config.yaml
d_model: 640
d_mlp: 1728
norm_place: "pre"
positions: "rope"
qk_norm: false
tie_embeddings: false
init_std_up: 0.0202
lr: 0.00081
beta2: 0.99
lr_head: 0.00546
final_lr_fraction: 0.0
seq_len: 1024
train_tokens: 1573000000
steps: 3731
Each number is 128 + 24 x the weight over its row's rms, rounded and kept within 0 to 255. Layers, rows and columns count from 0. Numbers have three digits each. The size before them is the row's rms in percent of the matrix's.

# layer 8 MLP down, 640x1728, rms 0.0346, rows 192-602, columns 1376-1407
095:159145145117165107150147123108087116079098154119123101164119135103136145109130118115112116117122
101:106134120130126147161091100115136126112143107157120116123092144132101084129106169124103134122140
095:134124122120132161104154124159153142147088122143145165116092201185141129116138115107128170158130
099:106140100146118131086122118154130120124115129104086137165169130124122123140149106087144122127075
098:113136072103147138131139078091153101100136103066143116138127150181145141156111171124119137136118
099:117090183142156165127134107149130116114164095137105105122122137152165169114102116134120139119163
099:109113166094094106145077111096154127126100102135153089129123160109129095130159139125120104160149
097:125134128128142147127102130120136142135148131111142131135105131112141133136146146093118118133150
096:136112143108128141146126118122165102089127143125116119114087106134118146166126103132106146098139
092:101127113161126095096166124135169103107114099115135160083135066151126087109139089117120151094121
098:100146116121126078082103116128103127074118088108105115092128137158151105169139108146147092135141
102:131150133096107146160100081137153099165103133105128089091080107129140127078144098091094103132103
099:090128153123111119108146107122101127123149142123102141101103114116124134115103145110080165142148
100:126109128120148121119099135135162103084138175137133118097171108108134125155137104138126074146119
107:127156153144113144076131177095124130121094085117146156136147111128136133101167129120127128174140
102:114101124139148096121143112125101110119133123129132093155140112149144130142118147134161114123070
100:092077206145135130132122156117110118112140139143110133134145111158172120139140120079132127134072
098:091105127123124084130149124199112171167108167099140096154123152166103138084112121097100101134124
100:153170123133134102120126118138157171111188155131135087146133119142133082107183140116145127106164
098:121092119150097131132099152108097159148121126143124133176110141156108128146098176123149165165130
103:120120140146120151141134110145125134141071104122170118128158110149132139139146108101112069149143
096:094117111129140113117123154164123134134108116126165075135110119129098149118135139128131139117112
100:130140100122116109110110129131129109131138123127154127128083116162120147126116123155130150149152
098:145096124124077099111082112134111111158104155101097098125146101156121125108130173107085123164137
098:122156186136112130121116107135103135132101127100142084125165138105094173122150050121127124120158
103:117139135088131138130116102148149115128128121105131132156144123104161140127109108125109105128114
098:147115114101056156125155110104124139160175142117138119149132112133126110145133121157129078134088
100:094119136085162131111126079080145161145094129149110155137144141084110106136125115124070092144116
097:100110142109123153090135155127174113113117122132137106087105107172127097121188149127124129180166
102:125099157118133148095146122101119109096101121136111128152122112147107138134089119154123151137076
100:142092121156114135152142107135118105136116145141119120147191134146154147116110126139148094093124
099:166150197095118140109153102152140096125165137109185089105135111116128117156105126165106137125133
106:106151112137099123119141102110125130167146117162099150088152126105145105158123090123116117111101
099:176171102070160148092089146181120135075126177092111173145093113153106114117158140105111124114146
099:132100132137129141116149109130097098152122121083136129185118082152127130157124101102146193141075
094:124160104137106128131130118163095133134110110132131110102114130071147141082109126071118126104083
097:118112136092146122120143160163121082168120179117128119131081132121133189130101150145124179104059
097:107140157160093168124141103134139114109120150120137082125031120131145141135114114121116109099133
107:114143187128133156078115106141125125133113153113184110132125153152168123142174109112097132164093
097:141138110162147120099123166118144122122128088074125126088147158140123079134141177161148112130166
098:121117111127126162141153149164119168118106106137102124139124122092178131135131106141129122148166
100:107124158107111120126168127117089161127120086115102067154113160147101124094111152132157150125138
096:120126119111147133151142131122156133126103117117158125170150077123105140116147148119059119198095
101:118124168104170145109132086155108101160099142146102183122122131075100103134130103114105152155151
100:159109098164106162113098132145121117104130139132099121106128088115135077122144134110121144136132
100:128126126114105118081117125128159127146129135115139116177116155129135164070119122178109106109115
099:125137138159108159152141126107144142143119142105122099124114086109088120138196091133077067089103
093:111158154151148116126160136147132089142140157118114132156090112148151137137142137134131168155098
094:177095099120112129111153126140141159095138143141151099123106110126114150132121158103168107204097
104:090119145148124188140128094134112128104189150098118099121202161126157130172117118115160116153095
101:110145092165133163151152138154114167114133112136072140126154149133123131143201152096107128161092
102:102110196143151133132140133097121165144114135105148126155108130154149155102099120121146106136143
097:103118093181167129100099143086149079109177110097110105102111139106146100059146142160111122094149
101:163124131086110152124113120140138113122100120126123165155145111133132121134107123127113129112106
096:125155137148152080128124122144128182091149084095116111110088135166149111093129125134108167120122
098:128099066170086125142114139121100137161139112128149119117152133130108128117150169143140107124172
099:128132161120147121147128180098122093085110142126117143122142094150139139129115127116147153130150
097:092122132130122110123107134124117126158170116115094135101133080105149151096093174122140110137196
095:143123105149105103134112124147135159124117133133078104105157191150128171153127128164122109161073
098:102083131093163107153137126138132161168140133090166193102158147164152101119140163100111114081131
097:129136112148117143156114138105122113136136155139154090112154129124141085118136114138112108077125
096:113147148136097094183126120126093102151111115108126117153093159151146109151134175123126139162101
100:161113108118092119115106096130132150171156122113131144139154121078147120133147151147140108116115
095:149123077104108146163152136166106135117163140116124104152118092124140108162155136135124128167138
103:160113112121138121135136114092114149124170109137169108154098115164119174131147115108136101144123
094:077164106106098088103117112103128148149107128162110103129138078149119124133089127148139143101119
103:099097153098107157117116115119159142158100111130085129179135130144077154137108117095080097110114
097:129115153125137121136144116155171133146114147126120072123150105124155099109155133077108119120133
102:118133112125112148169115082124081115110146160158166166132162146090131076119139114143113138146162
102:110116112101150158127126152116163142148103146153129103150127125108139128114133135142151134135132
099:129143103142078093159114153110163115113105116162137138134118092133082156131154126109167115135136
097:122108115115115154109128146115127132105122150074130147121111150105119145116149115127142106150169
100:156120118145105096099098088133136112097099153116152138098098169085098128076152093084158116166114
100:065143145136099142148149125138150128130183149118120139113104110149118141104121134139106116119129
097:119170153111074116164120164136138074146130159121153122091121140121148143122119144107142158125117
100:130124130141133127125111168110136119141159146115110103139107164116151100125110155147130130104119
100:128109118131142148127134104101143145112107113179090084115098112139145182114138119121116162107114
097:131084123133125117087138155132184152127161180096144143131114166138142089132125120094110135100123
099:120081161141099117151104136138159130081119142122141078130163129119168096136127151122159114101127
097:093085122102172063129141109100170133138141185161071137167155157148098125108124160107113139137132
095:142127151131136145161159139127135115124136140154108099118135144094119086135147131091112171106113
098:141159178168139163103126133115155133094113148097122153116148162173123112095154124180145109128133
095:094150128114152152100122107133175156128172134129134155124135123148137097122125132194116147085143
093:122115131128176137132142160108153136102126122147122110116116107128088123137073109120168127173133
101:136090120153106155154164106102111128129096153156086152124163110138125134117126146101162128136165
100:117137063113158124111101150152120124132114152128086130138114112114139130120108125140090147159103
120:158128106138113141117121158160097107139158143154121143122115127107110146125107123122161090101171
098:142167106117110100129138108135126120110150153150095129118125137155136073093170124116132068142132
102:153156131177155133147140101109134146131122149082130122154142127085086121123128096147180082110136
097:106114130139139122116094147112140113145158122137135129101089119152132081141118139113130173114111
094:084184166088145134122179186145132153146095156129116100103131163127142130139140114142117123103114
097:123113136142185123127140083126108154137140092137171111133105139094142106161130100118162112101141
099:133143081118131149113164125130118121091133111129123165119136155162134134151104158144134119133115
102:123161164127131131114115098145142141119144095149132136125105116113148116134146142125151156120102
099:172140088163145135090114140062168140120146132156134127083159152125112130134125149163099134157103
101:138129107129130119127140104097144133189134124120154134123133125105155123124105114123106135085140
107:118144083135128108105158102179084125120118133117137132089100093103117159123116151130142124164132
098:162100160117137070118128134131112130132124111145131146127120108141133115123086098074088162130131
095:122121108116113108118124098097162149137139149134100094104123174120149114170135104115118131123137
097:105154142124118130117150100129124119192149104104145135137198092142145146102107100109123137118151
103:105135075127077108102148082070093139119160123140102127108087116111134132123173114144111130142136
100:107118091138168117124119120140114177146136107108143105124131132148132112133123185100117160111115
097:127126108161149133148112147128152115109091128154143115130123097070114160116108071134109156031160
095:082126127120157139131105143125131143156154129170145084143137119133123094155122115150195109159131
096:132104162155136141144123186108196106088145100127124055187080085089138152148116151163094128101143
103:168114106126088140125092125104121093164150128126115101103089116100159121135145177052128127134086
098:097106142120136163109109123138128045132115157170116157097151120134142134125107104159119165164135
096:136132122103126146087143121147103153153111118129140122130142131141077141124146147121151158153161
097:125133088156148132157148158097083142115142146125107123163074128138150146123160134115128144129126
094:122130124126141124143139128118121122134168142160146106119096132132132170141200127110109084135156
095:129144138146129155135075117131123121117127170126119155159115094152110123124119138126135101124120
096:154176132158124128177134121145130116118134119140108135108141121029162136116151140164098097104100
098:133124106116134138186110105129061128108145120117109167186136142119140170128157138145123113159148
101:142114117173147124122105139158145136159142086107130147128126143144153119104131099121129105073155
097:169116157145137136145129119128099127124137129156079157181084105121133123135131181081089166087157
101:096142147132118154150134111115160127133147134119108107079126156159112146166144139127139141115113
102:140123144154133106150149134134131129143113081110118148118126119106110057125139112117155158172129
102:138141129155142114124152140126109119124145116091134129102088109123124127117182132113172093125100
100:111144093136138132145124105136137112115087138114098105103137115121117112149130134129148169092171
105:164180136147101126120166103102107143113104149169100150148117087064092117136142111176138109132166
097:137112131143148130131108109142104151126156100153136151100146167143150151168110140177121107119146
101:092143117151145089157100164128139151117134141147086114137061150115155107147090105147118136097100
098:120104119110078150131169119126146152121086142136098109166144160169138183148149150154108139150108
102:134129127116132149121112106125129076128153113109108154118125115116100134135070108132170162176134
092:155094115117102113079121136140172146097090141144131141141120116107105097125125165111132144076106
103:131129135152136137073098153142108135133145126105142120113084166121141073106153102082146104136184
096:129120152083159153115119135124132140155097119088139093070115161106126121124110152165099140102115
096:153109132148095154101165096153129088111101145150141129088116098108145073117083136068151153155127
099:150110109155145120117141084070114148112165151135125115133098138141106193138150138118108133120125
104:129119130159167116141178141150113108114130135102129096171142151190118116159144138138111155178098
095:128120085108116163121132154157152120098096162186122144103138130114117119141101118165132100143088
098:115114126174150138171117189131140108121144113098185134105165151170125083079107117102112095113149
096:150109099151144177117135119135122140105140119175122116130128148108129162146107133103149131124106
096:167164165116131163112113118155069148102138107112112163098094127130123123126137144136132098101165
097:117118134097081135108139083156144125145139121149116133092161127136137153112123091125134135147116
097:138122101121135137109140134117138112126134131134153133106097133133123138125126130136150109103123
096:142100129126130125152154170114153126128128086073122127117108113137110149146110118146144148147117
091:099107127140143122113153122132126105160149137144133128098119105180161103111119054113139137150109
096:126094108113104109106139153115139116129146130137164098158133166151135172114144096116128122172137
098:091123144119122062128130086150095155142116142088142142130129117140142147188135132111108118116164
099:123139132137134123126138118122112125164132125136128152144136152175117145168094097143113125117142
097:115154149161138169097144107144106145118120131138130115120110141133128093139139151154127126129114
095:141131182121129077141130142086110144082147087138129187108127125133139136112128099120103124130161
095:116120112126121092106120094141133117079163121081141143141098162150149125158124171121129133109100
100:140099143098149106154131129113160126129133157115104170153169105169126118140141114113099096139115
097:134094155133100136114153163126110170170110129138141159118142124108091142119100134128139123129124
097:099115126116173150183123136107152116138116160101154132116123134113113093114094139139144133132137
098:113099171136158140135119119145082095169145104156109126106067132129128138118164088099120151132130
097:108102111094179066146089180126155124137140111142145107131088110132109102128124133123094128108136
100:135084140067121101152154140114114156108140108125130105110092104134141123135100151150088190119093
100:140135143128086127142131118123153161111099141141134175116140093124095114128117104106140113107129
104:142139146124120096074104140146160102077118172100170129100115126151121125108072120116157157099161
098:187140158157111108181105104076139100122108118128151116111139139128080136132112088117141104108119
101:120186142166094132176153063162131127132126153168141113147129128121144153132141134114136131154109
093:173094096108151148115133171137091128119137142105136127132095134130106146095140116113159108155096
099:123099112150089133111137100136077149147113113134103119105153144123137109106156125116117051090141
139:123172122109120157129101095079120113121138128138138123147109120111118144164100135163128160134106
099:129165120120142162100173153177189128136154118133128167190140125170123118084111155123149189163137
100:143137086127178119139125148115133123139133126139148136116120112143111135114167179138135137113122
101:130154104107104108151111158096143111146126146102166139095100112148101093103120078144129080106127
097:144113148126116127122149150118141142129142095141128110170155138131131161154096149139124160122150
096:113138104112190085114134193121132144135140106110176137097121125147133101149122090106126151086086
100:148152087154132089119129154130101102196151123141122090121162131092123103151111122099150141160121
100:111117168153119114120111157120113133137133110133130163135156145131139167116136139085194166127128
094:146122129133092131108165138162128109133166074082153112151142094132113147118127089114108108104101
096:120109167154133148124126122109152172138138135131115122099107141122116127123158137150105127148150
098:144129131118078168142141130099139123133146120121106094108121127112110115120114116125109111119153
098:119100138122129131093107126151158122158142130088130079158157150128099112115122160134098134171144
104:115122123120101115117103111149125112110141083115127145150072148126127138147121149130127149103165
095:090118141122136131118100099120140111134159101134133101115146128143166087145109126066105146057142
098:122104167123135107146087165108065145146134138091135150160138148138118140113151112138147110161145
098:120119150115074172103132105095142113142095120091137122114102133135136154103133124110097107125131
094:100105137115101182138166126100075098088138126127122168161117130128119130135146117158119113138127
096:107097140135135101115169123143154117183125117139089135115106091124166164117113115116120129094128
095:116146139140138172140124111114172123107139142132119155136143135083155112186135182138173100130107
096:134129098137165056143186134123129084121142148122142142118136125109177151119077121135119134153120
100:171115146131169150136173152123155112127139132146123126093160124101101125158140097151117199128130
099:103145064125088099122144121162181125160174141097162115071136141097085159113157126168092098098105
098:113127136176134170145136111132131100165153126114089115134121113096115160118182138146110144104174
097:127100137094168070082138115136123113105141087117149093148098175156098081077092137170074157110122
100:135162096144129144151159159132166110148136116152133137093140166115119129086133140135144184159103
099:179144123124145101142101149142128122120134178113102135112158140075090073116146136174105127120076
099:148114120150140132097090102144101140088124096183093156148129139117133079110156099129162119109144
098:110166119109132139154147107150148134136095131116136158122134136090128110088158094143133089141131
105:162168167110144122124109137156096105126164141099124106124132150139116099116118169115095127115116
099:117132116126129162135137104135095140123137162116107134119101136124125100131173136136132130098114
096:138108158132165129155124123152084129096148126143157089132114123142120122122138168142131113138073
096:129131164111118112151089137169119101100115130138099196115105116152144115178072139144156144117148
099:126107149116058113163138078121061131113139165115112095143127103140156137147142076099147122106121
099:116127115113102086148152124113122131170144169114078132101108094111142144141086135121144126136112
093:141102144138142133134138172070101161117194110127089123143102149156121153102126132120142113144116
098:084137168154128158135141137091136100121122079117130107150148168124132129114127110125160147157119
141:127148171114134185129101110115120127139129126114155102142130137095124111163117126147082112130113
098:156168174113125156133128134124106127138114104149079132110122125167105123116136147103109064149126
100:162122128114142111109134145146114121131160104146154162121146143135139125120108128171101123121126
098:155098103125134160135125165105188126166091128131172087113151101125146142123140132122139125157147
101:149164098128136113136133114155152085145093163136125091101102140092113100160156172142126108142121
137:119119101129090132102116097000180145143165107185107150115120116126120093107123095109147129100106
096:116106164161159122141136167124096082145156139134121084105118127131118123115144171096131153134188
098:143145118109171133121127146130134130126132103151130116096105167143133124153126115125144139163112
097:156152122177134100138118127146122098124121091149129148133125167141131098135096117133125112105170
104:121131092153105150169123097176138166139128163129147117150145126088128137076158111108160116105138
098:092127159111138172138120115092127115095146136066125104155110131103131099074124125114124114097140
098:144109121112119137151118087104134125155134111146140158126181110133118112154147122133122096132154
101:121134153113137122161167115166137070153130103136109119186148121070155073138134101134128162133123
101:105114146122121142107102105109120122177149145128135065104114153126116146093119138153108136136143
098:143140103155098107082116164124139144111113101120148186087149154129156087063163129121143164112141
095:098129133120129113148104158111121117107120152087138144169090089093128110143120111143143155123090
098:112135141126108121115076151161104095105108131174141109081090072136139109129116122110135153147095
100:109132152132150154091130139138101125142127120146129070120144146100110113118082160101186147146143
096:166102116121120124121121125165099096146133132167134084118135092141142135101106142124160136143119
102:124163094143165126134109097107107120140148120113107142107145141146151134138119074174125083142173
100:094134128152104166074126084142129121122166134111140174084112076096118123099141150159143076160168
096:161103143157129099147147138091187150161153163165162125171114160108123118181130129146120135110159
101:123145131151064128092152146101141180117065113146135127112103102152130107101139153081094108131174
099:145144125135147090151125110096126144152164131071169195117123120137130145108110110192096111152137
100:108126131104081130119118137128165118134127148176093159157171163112085086170128179113160133125132
098:123091104128104073136111104149127107122149198148134107142104134153153141152116144052099111152094
097:093145184135140110103130142122167137085124175094113111108140115115129131140152180099119124106134
095:145123130122151167146114142135083103110138112112162114170149140145131147096083105087138113093127
098:123129130139118131134099140127106088139127083154161125148144080127182182109128156152148172121144
097:135130142122119098120165176097127098124124102136088121107132100125109115140138096092134160098090
098:128146151160160120101160120102047109167142110128126172119128147123117169065119130164116167106111
096:151111158132137171102175156142110174108128102156094108118138135125154113156146109111108115124112
099:109126095136162133120113107093116094106121124118154169113129137135131094122073100100148133142111
095:130107165133152144118124099114119160128152130137122140164156097180139116144146160131125080106122
104:117140125141134143125109123121148076114158137137140108115119136098172122114108100176137111074175
097:149092130117132125164111136121134146115131148132117135085138140108169130129106124119149134126147
100:142079125132176141123123115119103115136119152131116097135120125137131100131185129096151192076131
095:158136120136123143114156136134074160125118164077134100088136134101139154105155156098169104135121
100:106149142123140147106119149148152077169126115107144117100096123149118072120114133129082143091120
099:135140112104114102101131144136169108122104130162102187114109120126117147152100149131151124095113
099:129082174123172157124156114097141150119144107156145121187067139163148127139147088089156118084130
102:144121121130129101146132133128169161109202142156126133066159122105162109128109176155140136062138
102:135152073121156115111131141091143137085150139117131130110121141091139098096135139142121120149094
100:150137169111082125123118150129201135127105104128137124140113132173168094143131155108108113158101
104:150100133137113132135148092133146141116084114129158159082103151186137141102121153141155174151105
101:130176168116117183106154115113109150099131155172091099110076132095102145141150147135122130125124
096:103206142108091135143116087106083162128158120143119087158089123136093131105102109168116113152122
099:124171097135134137132101129094175080120112121144119155166104148112111095173130123135109132108137
099:147128139099104170111107133109126168134093103098123098146124150155132147141126118131148144131086
095:119159144105141145108116120134136171111157098121138131145139118073121079141126129122165134153157
098:129140133153111134101113129142125134142094133128188152088113136120099100068110142129130171148132
099:124155148152138134128163174099137160179131101134153139139163130087117115153124106126110149132133
103:140122086110142178108120160134167155145125166125150107087134115094128187127094123130123122113135
096:162118121125111140146088122127116113122117163131118160097148121133117156070150126156126081109101
095:105168122139086159136122111110174117128124157155148101100135143128162123143137119152127160150157
097:107152117111147121154146083120164112125150133142110151131109097107112171125080143126108090121139
092:130171150132150099120118149113110151147125107103110145129115123120114116132145110152129127125106
098:151132073102120128103108109107115143106128158146126115114131143133107135162135141105127124118135
100:148128077122146131138125124145122087146113136128159157135098131111144096138128114132130128164106
098:133134110134100136146111074118130108122150152099111137099140150104114145118148125112119096124060
097:132141136081100125104121119126133101147123140114117130152095157126131145084157129110138088132096
098:101155097174120115102146129125060108155121142119093175123123085095086162061101147147149137130127
097:139144142112101112125145104133130150107122142113119148164125146089155101121119166126131145118078
094:097108154138161154108130102146109136119123124146164099118106109137138136134104121120126120148124
100:110183112098142144130130135121127144118088132117107145154122178125146140122133126171140127136103
099:135151112116133137119126125088105081106138140124096154123140124117123137132120177160113167110119
099:165139098110147112119095136141154145128154112119120125143151106122118147110068108146131169116147
102:095145129101109155114130129126141115166139159126107130154140115079112157150124121122146087174105
099:111101138134164145118137095123069112119151115097145129142114136105134160115118126110156104139163
102:128111129116113141128150122115144139157121066162146137126071106147122127158125147121117121133118
099:153185119157136174103134145115127137104125117144125139125105119067103066089089126125161085118115
102:124133148154121102149117156116147146125138085098123127130120119101095111183109142095076153106106
096:143109114121100110136137108109134119112120111114130104133165154150064092119123151126117096130104
099:118139158154147124111161104124165118140125119131122144130170113129128138118109132124102099150127
103:132124139123136138130119137106111138102113120171125132140159149142126099143085160116117113119102
098:123160139133111119125095125167117133146160113083135139162131158112164143117143145158146117161111
094:150154105140150111146135130140161162148101077137108117130138115106132166101154177115108156156113
097:130106114093121145087090144148135135087149176140129176154150108108104145097123179128129135075127
099:117113096131109117131148118123110129105145180146138171127122131142107139114144099108116137165127
095:119098102090172125121100146108108154094116142119104132090133112130131107109136122155127091098123
101:113149100134144126130114121086149162126120093127129125118134150131120130117144141139116140102130
097:152125086121099102134135134125103115131128155107101096108134126160182119107169103110114135147108
100:166144114128125114142139139111137146157121104176131140163117160113115139097112110125122116151136
096:108124149164167095183118129091090169102148123117153133096113161133168115125136139152137109166133
096:113165068097130114108123148194130126103150134124102091105164095079131133108117133128147132111137
103:111194087115098155099140095129108111105058125144092122107153091159139150140139135127111109139116
097:121118136147127146128129118147130076128179098109137125136127120109114128095142111109156150108115
098:123095122152175142140182139150084125165104108143114116149110109172126140147118125126138137147095
098:098140165124181166101157139159168141157104132162123117117122164097121154107176152145120079152104
096:173132118138117152160103112156146072115130078117117140149110162137120172117108110147116135117134
098:115114155113104145084106125103086167137109085127128094081159172120092159122139165179103089119140
099:141125122166135115103171122149173129167119145141088081151101148124110154179128154132150135120157
096:143120132135092124123178154108144136135130109121168108108127088121159119124128106138129114092136
095:132155098135103098138162103126146100101122126171091086122134147098089149100086089129102142145130
102:127133135096136131093106138157147107111071147157153135161081116159156127139110105126101152172153
096:087122125098104122109149111134145152171133120148108192158119139153206082137129090118157151093144
096:117141121134132112133159111113121140119133127103146132133130109138162125093118110104117109128130
101:153145122101138071159120111135082123144132127093150133129115153104129078093118143126137064104103
099:125126138131175103149127155149147111123095156097180152145139108123146141115101143108122177092143
100:103107099165161129136121099094120146112141173128150147139097125129158118187158110101130133110164
102:120151143128111123128160101136168148127103098149149117128132133090157104135178108129129120111133
098:151151116119117101176113073084127114139142121150119159141157129130156115132121104100129099130086
093:133131099087116147161123141168118113118158110129124158161185078165169105106160115106117083151139
096:116154145114108094123071089113134161126140153181137121111086114124140133118121107135137149091124
102:081168123118178141110094142129076124091132164137079106138129102156118122148132160112108171156079
099:158119104123144130121153098166141135118142139126148142129158146132104125103114119157160158118096
103:108123139139120145118168177113126147134143131105117119178114126127094128147138126130102150149141
095:097095104076084165142118147156133141132109103138147153144123151133100121116085149129147160166094
101:111108134145091119115158088142092146127138141091123098103127113093090167107159107116109126087134
100:112120122133129114160140105125145137142162062111150165141111107110139141142157123149101103105097
101:108102087117122148174115131111110118119118088118132127087137170210175161147126104122162130154150
104:130118119149179138065102159158095077127104131144127136113114115120093129183102127135171145127114
106:106123119121143119176102115125127136112147132093131083127151112134115137073109189111079145108108
096:141118136116112139178082126091067112147152134141130134131221125105124138118143152095147139140128
099:145147149103117163133118132114094126132146066115104112180092081105150151120131158123135099126111
094:148137117176141149152143128093124135184167134121148121125110116127128115129109144168111148095171
102:111108187119126152119164133101186123160126123170099133124125160122095177154117150125185120120104
099:133153134148170140114080139132111110112150149135085143119127141088115159116151136154135137119133
101:142140138165121144140130086148139128127094108100107135101121122118166149086116138160122106104137
096:088102116122116087129107119105085129146145122117154111132128109105135181149118094162119093131137
097:111125108128102138165087154101136150116134124188140111102159112155114125139074113122114107103184
095:160124104149096132133154143112147100163124115137128139122098103126138098153127085109141153134129
094:141125125121186092109169099123086127130178109127174140143194171114137128132138143122143121085117
103:096132098088044131124190144124112134144124120129106116133138097132166096156125102133150188101116
104:122115100124118135146159153123120106163137136134097133152117172156118131112152121140117117149110
098:111133158096156135141128127166086165116154160135142088121151168110164107139160123135145094101108
096:122097052112152121095168131150183107124135090167100161119124115132152113134143102126078123088123
097:159151149138099144139171131116117152098177094088139152162143124143072156106134122143111107126108
096:130085167143137128138117160168133159173150131075124133149107103110149140180067136161133144122139
097:096103108124109132090115111157153120179158133122121120141146127115087133154092116128118165094133
100:128158119119163122084148137161122156107135134128120119156149124118149131145129166108149152149136
095:139121120145151112142158169129156110115081110136130148108168136127132141167086115142148120118098
099:138097108078136133140119100158165118141149151141140098130148134131135143116137089170157102145077
097:142101117112143153101096126134109147117130121153158090113163112098159071164115180121118088119124
100:181125107145069129134124147103163096107119160161142155136147149110108128143118126139128103150125
100:137122123126107103140137119100134128170153123151131136144110111120069160156129105138179168095144
099:127111069147140151106098208150164113141117081128131126101124134141156126098115130132140108141145
102:115095177160116122162085077135080121116135146080129083135136132154160092139174125111181098151106
102:148163146120131100164088140096118123121162094152136126118088127096108096151097138120127140160122
109:136182119116136094166166129152091197142142146082127158141116098105121110080135131146090110161120
099:089142100133119157154125177109141103134136155120125117131126077148089108143188129143123162132132
099:163115174155118137121149137127158143119126140084136134107080117125109126144129120122123089119171
098:100120167136113125127154118103148061105103111149131142106171178150155098119141133120125142136125
101:103191124102133129120143130133157138097145133139156107105113132162141117163136118094126118163152
100:143137120120114081143129176111084149123143125158153164108130064144124111103143147123124090104145
102:147124135144116094059109115120156125132123126117155093137100154173142142147151126122128116105152
099:133114130163167106109124160128110117145106160086129165116128129100175134104129139104150170165142
104:107133092141108162166117107131071153121119107125076154155115116135135098215091133108145127109129
100:131130120097108078143107169149139106094119120137114122137122136137127094137136137086088066120118
098:099114132122131131170119136097078134124130107082130111115150094122122175145120098130125135127120
097:122107137162094194149092119125118094132142111112113081179121117172139143098112130096135143089073
100:133087118106124114147106131106124129138064143131082103137127129138151127125123153129134093168109
098:133151096153097123167149113101159120129108138148182189124101111140135152136071126136131132152167
097:156177125139159099111119171130149117105123119142096142108138090138133120139140141122176121143152
103:137097114101158118120128131107141109117096155108093127081149135136169119137167129084113155137108
097:107133121164092126122132166143156134153119128115091111082141097130124126077154134135091100124154
102:160142166142175123082106120169160134055091165130154093093144159119123149186114132142111153116141
100:085106098144137132119110116109122111102118136129134112130112092100087122106119170153116101116141
099:105154088133126103160123141125152107118138146129109096120121073131155092157142089128102145143153
097:101152147151161139085137143150111119107127138178133127133122119084132154139124090091172131126147
119:103159116103114087123112126137153146167121151124107107122111131171136113123155131133140147147154
100:117131149110207130181089157154111128109144089129145102125114165139158106151150134118148153104103
095:156126128141164093145126132123104136125099107089118105107127136152128115125142154120115109135165
102:108067140086106162119130081143136160119093089109147089118123133109156175102119115115128125145097
099:153138107081135118107129116130125167136095110104131141143125125150110146105109142134088104129109
092:104164125112149103126125115113113111114160124126133087141077131108158116080169164160116109070125
093:130144149145127123094143094144142130121152108154140114159145133145160136133114093138119124106147
119:148112115129152118154116102226150137096145152073178125136105145105146155111141124117146131149142
095:107090133139132110133123160139139165168100136094121124148107152115168127097121120125106152125134
099:090175141114160131092108120154138151120116180116190118126102132126134132114098113137129117109122
180:115146158138110179134133132124152086140123112119124116125131134143105122129114121156101162166126
094:129141141128133118126172127132126109126135116106106136091082137124110129105112143105144174134098
122:128072170149101105190141097136149160160138128093124179122145114157144120132097112090134170156133
100:143115110174144089154107098089129126133107140083084149086162132090061134149170122146137128109128
101:140138150121046146132150102097105080123110130146097108112156142150159095135150124136156137140168
097:133175118115140135125165175159157091138132081118105128113148181117134120164127129097149124129120
103:171064098141075136152117131142089135132127117150157124180114113146115128076128138091098101112159
104:111155110124093131102155069138165120140115134101110119121118133137124139155192144149113109132122
101:154103168145118175132132096114106177131151097097101132149175134112133134143096109176133178118153
097:182117154113126164157131136166139160080142150123120113155097172182113161076155137130126119169144
099:116137106110146141123103140099112157113173145142088069129101139145139122140079127110129132143105
097:128162103128131143085113145129107112125156095132104125153109125097144118145152192113122162144131
100:152159122097123143169114107136118133137127153130160164116157140137119129126089142141125126154107
097:167081085143126128124142119145099139136085118177135137144091147126135115135149126121143108112134
098:073104142125118142141144107101125132091119152189149117133156114141116111146116139085131079153138
096:156142134118159129158113157157118127133129125152128131110165128112103095098160117139119101119138
098:141131130133141131098104109135168080160140108092141149146120130140132152123103102127122107100092
096:107132137129126152144122155104118119130178171129130106143118132130171118106086130116158135151132
101:154138123108141164137156155120142125152138106122134123098141115160126147157117118117129136180121
098:122096106137120123132090132138086116102155185135107120109177159158138120136137132120137132127111
098:124128129179140122145142139129101094156132152160094116130099145169144128149134165066118147119114
099:149158142113116130113117135160172135157064129163119095140180157092142106071111121118110094175144
098:111150120108108106146147101109100115111179117127134130163099140140127128132128119143122137113117
098:100131136130136096146095119121158129076137090137109115129119115125144145140109195097154140159101
105:123140167178136130098113126118159117136123116103116161146131150139122152117124121133147141139130
097:137081114117070136097094164126098115119137139154119156108109091138109128202137118115092121138147
099:100153141117066113171136132091116105163080150162126153183122125121132123125131112112125123127103
097:132087143114140141166144110112104142113134103163051186151106116117132146153169105114126141168129
099:108092130104127125107107120080100128147098157145106090125150161123128082103121134097119072119134
095:091157125131138153108139146143135054152180109099109106144139073114134129128112149118110101088160
099:134119151142113096103120147117129114120111137069166130120123115144115136134123116146151113114112
105:175120145145050113130108126167081122130099147119176166104112123142143113122128099144099112112110
092:117139175135089130129142151120122142131154107181137092128177100109113127097132117121111158103138
100:168173073134167131136084095108136097151097114113159158126110136084125112106156120154084089121118
097:170114159149126160124095117135089127080167118144120108097130134052092119137138140137166123138142
095:159097135129131128110119125128111122107140126165115098127146109118131138111104131135192128117158
098:158168115110172109142126088112113135125114116103141137164085123128114135146115109136108124183149
098:095145108136122143166160126100164118159147117145099130147115124133160141068124159139140075149160
098:097083127093161147101139122123175113143152127133080193154166134145145146134113139120129129128110
099:173141117184098108186154118141123120129148144139173141104133147112047113113155134145091090094103
098:133134143103063108120151150125113161095138109127100088131099153104138161106043146117135094127109
098:167123096094134081079138117106112174091101100146093124101109122057090104134130097110135131132135
099:129122106154118089155152137125167160129157130191121135125158159155125157127110088132116071099147
094:146091135111089093142141127139159133149133117107128120099111160120091092141111114161133125151097
098:148111161114119118128091134135124140142093107112163149159114098114155154098123107147172114148130
099:102150116148169121127122083122165138138131100150089123154129148084137150133114078127129131116162
106:100113120102075127120111131124140102106141084140133097163100132164111168137139158119153137153113
097:173081152135099090170112142171110161148087119141123115137131140119101125115140137121103081108095
102:148123144106133121094149128113112124111181122117113134127103103126173179151122145145124177086120